config.toml
num_attention_heads = 4
vocab_size = 4096
norm = "layernorm"
qk_norm = false
parallel_block = false
init_std_up = 0.0329
init_std_down = 0.0
optimizer = "muon_variant"
lr_mult_down = 1.5
max_grad_norm = 2.0
final_lr_fraction = 0.0
batch_tokens = 8192
max_seq_len = 128
train_tokens = 80560000
Each number is 500 + 40 x the weight over its row's rms, rounded and kept within 0 to 999. Layers, rows and columns count from 0. Numbers have three digits each. The size before them is the row's rms in percent of the matrix's.

# layer 7 MLP down (transposed), 512x128, rms 0.145, rows 371-420, columns 0-63
105:518527495522474463477503530476522435486499500481459523436503527485397501518468466553478577516418493553507546544477483504576497443484449472435462462557512559538460524562455548505424487503564510
097:499490491529505472478511503560493451575522515486490471504485497521474520534498514443498482505572555551507468579365433536511480437453522498524542528465542535518489417483485512434464468509500471
093:463567507466465497478509570541496507427519482460480494470506458570554533548518411516481507538567545563488490483478511515520475471558514548413444507506448493538508495483480494375447470459528483
106:509535462549537487545486453520505523453517533512467540556462555471533578507463509478511568493468555536503555510508515486451493479530498468473465562516488389504458518426509526499459430513442564
097:446484522480419503510497463514495448528562501469525581497595501498519486459488497502517534473502404411472525460501570554538485535474422522532495455447478468510586548463497495526488523502470522
109:484583504518515502490443547455482531506579505552506585567574485508533507532530479513545501500454457485524472484560523477517526509532467579522508506458426496422486453489493587530515430471541489
082:519501528512477505492519530489479545547476535495524568480455575455507481543582557460482563438465468489455528481466523447545520517482463472542576601514469498530459524488530446559510543511516474
112:512496437534486500433444530498531452515498514537498453524518519510490516509542521496523543500510471504519429498460486538535611434465468492523464470415438454405549430452509472519495564475538506
102:486474466538545480483478492467517551541553516499472473472594493570527511472528456517464454426527566494511485507484446543450453526494432426438460522524504533530574500515482585501513485525497452
105:463525572564520499473514434522501491546497519540438574544459490561559463519497414471535509539491549431550449588467509481537543466481541494454488507461490478547501495519563516443510570392466481
085:501474503557494506563482531445549502522498474489493467492556504453429477465516470512540513551568450565442446495470557538486455537446476505510530443489458475512469563478471566467525562554537486
097:517479577498486556479480485495523546490455508573519461509490545508466506515521506473511434551486450551468450487461471406519485432450541538501464521447512505525524479517420578514536486509438524
107:539517532509491547497493467555489477549447479504486385485422496419514555528525444457515573546484516452450479574432520492511539528451495468450504395518406453515538464503460442462492567471498432
091:497500479434504475492496454466553479534528575444532468486500542522518427428487455496598513526481509510571482546558490500452459419541407515543474550502530492465491553558550514539465537494511466
108:453469607474542520477481470541583484410511507428450490526449506520523472511490420515447412526480523447546476449537479594482493464548469533497524474454473514498527587530487567495511531512503545
084:472510504447498515515495509554461421439545485492463446547476555552557458550484488472485423488464579481443542456443540508510546469502449496514543472529440532502501563481499513458466618522435502
110:570526477414479492448458518477474539431558495445512530460466571430540499518481438469531541449520514543472478488507438506513456542454510546425526515485450489540550457571503462496412568588497587
094:523486483511481508501516488581484507513563497574525533521459535460531471488446464549487444534443480489531584538433504497530439533496560503492490479554482490452440550450528489459503500456512504
104:495474509463510522513524543460462472516560484533574488520556489502578475510462465536472465554511555476370497421484527504549480511547480457557498525548536442491507418497428448542524355497527471
098:509505537485528468515513530489539480589511488485503433555512489506408463516464522571546488521548580531473610504449557449480496495447502528553437514527510464472482531529487516500533524421495507
109:542533497457481467504460488531471483521474529473510535539500541490430494480508480526452482549519526461452517419381486507513578443522485509521568550439574506459504441480529533548493520545466440
097:568476434560521505431436440440490521522486491512445532529558473493476551419525546447446485447584499509477487449496422510490523521495538595472557504571502553549525436500532509546475553548623484
099:545507476456540507473458501560522543459481601519517532580498454538490529504408504489502485548527490475497546462527509457522514431598483545431532470538506472474406495502499546520529526482450465
091:530510468495434410523473439527453463511469553483488506473463469498526491412515556510523540618462523563536498522516499518520465496575521518506511513546490515480479450507495547519479447505526562
103:531561513554514553476462528465489502479478548503476460544487536473552557467487501504464484491451538437488466512524407537516567523496482447449483565531531469574488540542521511497573488443472522
098:470546478483567552445471457437494503488446474508476538547516521553530569533522497482423513539523486540475487523457520524555549440555533572493454436583511518437489524458481491456543533508496460
093:521506503550504510480450439528564551472525535475522556476508526448493526509530539515519540454484480540578452609567455419497559445489453587465502512527434475593509459517489582501421505443529538
104:518519477473487484470511439496482442544494500480534517531466527486531601556495493559487450516505447487491500508496520460522519470558493542481515531489504426432497427569395452485489493449455503
115:416451471506520481476499561426546533517535429469518542512485541534502478549488511488531467495413514453508492486521461487493489559510487490506468471559465519504562594586512465492532467456548480
102:600510528492466489474511519473532506495467532485442502497487565457486504425452511513414449505523546554515496583424547394517510529480470509495478546543447514472527487469477428510612570521490491
085:578511468511467454402477444505521462488507488473480513570503504481484465405499529470493529535476510493529502527453434536448566488516520548508552557556551494458485448509550448493527486533480437
121:557535530547507516520529568454512554567504446411505473557480554435531465486476534489510471537438470464535461504472519510488499474485509469545488508526471555488440543473457532521545451526480552
106:549500507469517427488408486418452483541527548524503482512545462477505559473504487487576519479523463533535534547596475467493483415518498508496513478544503538465524464511511457527520437446442545
100:547452504423453514520510514510528529533432455512507389444480516457477537509497540519429486496454388460457529485533466514460504484501527549514590472455458539480512451451474498503517522587483493
089:536548484520536457506438499483526503456478457459513463497486538460472452494462566504555506518456547541469504444467525460567475486503549531538432498510507541500535531502466587532551521535495583
095:455437576529495501516523509441486494455515565507507482520484474511467460560458507474479540493468550495487504504487395598531519516558493451458475476472478453520441493478531502482425522554503480
099:554517503465542480515536520488464496503473459513426523453441503511503495464502499489454468491518568501528473485535511545471496428458474406433490501598507512474452469453544465461529562543452482
094:526555522511499497530519520501485454517482461541534486481519486467454485500501558451569509485538569507462508456433541452548455470502449594475453443456550409462417537494428461408525509443486545
102:446483470493556524480537502491464546397566488598465505569517497538476465585495464449518499507476510487465562499417515464429520548524517510440414416517452393497463449462513471496535498482441544
100:482498494513481466517445534500537447480528478590510518582470536557505422496531513495581497529471550490521471500479539524520501475508503419548471515578494507470546595529451549515467544437490530
103:529536547440461448409417542462556480463514578451452557529494480489514528475463523475554522497510462530493497450496501560481507436499503426612460520542461492570536465550517532550491540489500484
084:487529475500500493450481431515489533530399479501431520510540463450483421508462482574490487438491554494487503447539460442506551471602499488497379518544550453483538543508457515533537556430471492
104:477510461624459595442495516481556514463533503450498497478566493454502485494594552547490506546492511446469523503623490456508509532507561497544477501517449498455508541399454501508512533526521483
099:481570480498466472487451422535549525451413472465454454557497481549484525510528505506500516472547482427493463481485487509505518526609489481424475428526559526458481502595505458512559520503505548
109:479429517510549553516482541493506475551530549537487543581472461493497485553429520501465538493577502428558518492478468516508521491567472532461539422539469438517493519454485521513544534554551466
081:511459418483558478485543568533501515556477487452457491513549530462433552507504495494483506505489547548426540516515497516466540425488435574467557524534448457518477471451503517521482542545571453
100:508515521506503540475560519374494470524505524503519477466542522433531549426493415516463563449492482542504568569592525598569560479473536468467499465430496474479559480463459452473503501517471478
094:528479491548486401495460539527481466454527455505498463494463482510462508480479399553477520501462509481435494472503455533506585513498482522454530573480604517447529540535486494462500502545429491
095:469490503524507485506512510503528475577523470454554460481462422520519570554516473550550466506445454497468490522486506463510501452465478545488472545478460488466492540503446553545510548567549420
094:529474507510516558533460496493486507540529518514519523524500487473505474471555500598558420528524485531491515463448479531531498513464498404462431463532507548511494563525513521456482500484492520
# layer 7 MLP up, 512x128, rms 0.141, rows 372-421, columns 0-63
094:511581476566530572478494457569481530474475444503508520415518511420505538463453540553465484443443579445497459421464502498490456526446551535508440472460531521519486504471489560533534459547493576
096:518542465530506480526521456480450484462500435424535517499514461526489507482447537591521477510438531512460467444480471528484482418538551447429516523586460468513548506545490531486505505527497478
094:518540493560539530485436535489489472448498581425491427414472416597449432537544450508506487457527532485529488520528547591438482475461496548533507509476560525526432517511482555444535460499461506
092:504529504500542534513478467439496483422454525514508493474518507457471561397495505462534515470492496574548522520492514458431473470460498521488493518529489477500444443493537535499531482516434494
105:551538454499481543511497481447536518502460518467542492439585502443459528539472464523450475471521504464523578515451485484496458471480434510457500504481535529522528436555590513500495546538532613
096:577474453487481520496471489442557560507436493405532518438500550495452481513465503538467486492504511486461506485540528482517505433498591540444456563535553493524537506526446491520502480431494470
092:514424527485492515508528492584521496506471555470463468464545537547560513486562554518474498440511535519492471460492479454446493471502447461520455508480436522527471431451513538516473479517503452
109:419532478500471490557541521555467497434562527464490507416523558515545531493534484569483479449493531468560421555545537484533561520464511462492481562493548451507519521476537502451429445548502551
101:508534504599547484497446517487426418536562528509489509443502529551495502521565480471465473583448485512461486506512523561512592502528492411507469545565498511542567479484535479489522503459479543
092:524480576514496490515545452498447524530446541525500510512494525568493495459562493606410485495514414503526441518480490499472537482544505542503515499539474537413411433578520440466523453467474502
097:468542520546516424547507470540491608520503543581496515465503569505501472575490467507454483459501487437527569460429498512515500538514482523489512522427515490572484480495517465413481497537442505
100:470475560486436475550463481514507467510517476466538528525525592446520491513438536558478469458516446524501529510479466470474420470511526615519396492458464514455481505504534511567496458558482593
095:523527534590547550500533450551485516494531487543422465501443518478492592493528464551474496433521516556446458496455506420500544470482511519505575481544505483512529517469480517510453461468482502
106:528502477482468509506503508485520581538498585479436537527466539446521534571479521457493506526453518488415516499543431480473502518525457522419480426535499504434524503559529547489519495544459471
093:558507479510525525576502521435493575448508482513531554522508481473514490483533495513515519535450549491541424416477450471494519422513497513476551465539446507474458479509526519476514483457473445
100:520481450418534501528534503486539545420521564484520531535569524473541473540480535492524482474537451508468524430491493552526506541449535612528472517471458456494466467585529507434490499494442501
080:518535505502563494489449520486513487461483458447484445490544499559456500450490534489497510497527475445443410497492460503491596500525525463522523575518487522509510435501495517493552496543569475
105:531490463474417470505483517469483499509485471497459578547471536465460572521516532475482583466446442536520530516550422539502540526494540520483450549581511527470421521472545538417484508494470525
094:461532442542441486497459537498439498468452547528455536492519492521582456482586466501453536516524462527503454514433496568518477567557538450512485525439457499513452513486469552488455459487533466
101:520514570526408444445495456503449507481468544515497482468521498524515478514565571541506587480515476494490480472434468489481602461512501547547529512469471500498420459578537530540476569512502405
105:536500536515478514507589544454515537484496528520522550488497470531462529605517535542531544524502425487384514484429486563485560568512520506510438483498495532448485496477544482518472478420497535
098:461521449526458443434467535542497577488518507501459510509488525527426471497507477438499516445549492540539483467533506531413538431543494497426512516465431513447473472512450528518531558534562480
102:553452490467445494532479508525436553545510535487490511514514448581476520486536476422546535504526508528501471597468529511416519505549518442488493535527502558456458559485568444528501538500518511
095:559548484489531448502523490585524498492503504507484481478455476492500473462526443507606514499521459513505467507480535487511508480532459471568486532544456541430528489460442442533430564465508509
101:492526485427559541515497506523542443469499532493474467478459510465454498499434496573515573476468522493449532458545453498501507493538516502495557565500552439483520447504600558555454553491506535
104:497534523437501526479521490518413543519492474484474504519478463503591433494494428475491533557558438499471519481491456483492530589459514438519497508486508509438513506424511458402512512515543540
102:482517462538506392459495502567486433499518480462481439460547480413481512591457516517535525499536476471435463507528502501518512497464413576543513498456503449490515481555453510544505527556542489
100:551492576503560489527562546460460472496534461458533466524524489480490486475473582502497480524586435524545479452469454551498505520568522537534507520496503462433436510552524531533481536438470534
095:480419516506481507529438525388507564500553449496493558504459479526483512547583536520520557550501541545483455520482545524523453527453527480421459509568513426530522514481464542481442410516475511
088:581574513466525515427536551562474430554499435439539547435446543534506575482500550549531475525493440467482512489421486421585526471461591474482482479517458420499500499498550546506506578541556475
108:521500470540546442441395477474422531568545542451479487477476519489492440530494549488457501424481480557520520577489457515517500605474557577447444531509486501502510514427531462592505520501511522
100:522544490498513493452498491447522434547412519520509436529486599500525565515456516451402521517492459527522542489532511567505453494528490564435504520455468458501520495560497520483548509515472504
100:512518449511412435492511529481437464550529549436476558482512523468462475548528520462560468523528485544519540518473486506470577486478465545541493510553518549519444531544529500481535438475533438
099:522408485499515546477491512510487470497545432464530522538540470456502629554494495477529442499398499522534455494503467483493493458484478488498545450490467511504443528465488475510510461480524460
093:476525412515484484463514481488515553479545499498583497545508506528505555597499435523527504470501551553479513430516462502515471531429535461473458526574529515523482532469466513457542514527462494
102:556514426476450509468515508510495521528544515476532549519581478593468454526471591475497482463507568542547513472509587458466605523531478552467499485502514462523503497511489557414495520497529498
092:527514509555535484554493440462503440507507536514482480505563509541404570467571489481497519514499578479505454454434536553532493496486428497444507519576566522473517473531402555542453532491451477
098:555526449535539470564457537522473538544485552452533496490490488601509505451538522444463513463520504412453428486464538544500459524541505583462488525501536498480429502480447563484452477478606525
107:495509566544504467442488550556494504521512469466478533479469490520485539522531440468590498528522520450425511443520581484512472513453483437507480519533536525454500429516512566484525583562542569
101:483543499532485530516485551536526520518525498466438466477509492531472485478527500500471509485426564467450493495456557546504509466468593497513581486433545511456492553465474492477478507512445502
092:498509529454524450484593490501482548590459517481539513495422513436478512514466588507527458476548447464468435554491551552533533499464551488503486454509473571484425479456536500445433581492460526
104:491431471502497535488515474497473544435515482530489554465547514505479442495563531515533486414365487542510478469481508537516458529504517517453426511528502514560621478487508464506502435490451511
103:538534483540506463415536459451494489512547530519497578453518457541492472541492576479522484551487523492431510546481545489474534504496465435618469498503518598499386459470525543490525562564460509
093:517566494468497433426426512497483539484506567519525514468542511554481511489534533523467458491522543498510492484477554570504456537520515564500519544478459482463535533509439461443497510542431514
096:449444518547555490503478496507514468502541508511502507554523548509538572457512472544510520490516527527579439461519548558493499542557506453517444509481565537564476475462456535543485565481503550
100:470499462422506479585523484553557537486513469509540527475519426457402494554432508486523527470506476533543520503500474467450464551549555497503523495480466549495406438478540501500520514473557500
099:521552497536525458542511443535525473494391502558482525572469526525510548491511516528473485532496492601457483471554509467477469476475471528459442502576506565481411473499513533422530500471475482
088:523499545474415456529474462561491599436515459539532513452513497503440512495563553452501531548475430502397544540457531499528562497426428440514465519512515505544501451517445476612495500525435552
102:459573528503468485550511403431510534423490460445478466466526449546510485455482491449466573485448470502524498486531513510517513448517550562508552570461511489528483437466503471503532467509531545
093:566479513478475468472459503492549477494463463469562517454461545515444524497489541451509502391559577477467511562579506511526594534530525504519513494504503499437455494579519549501507470523428518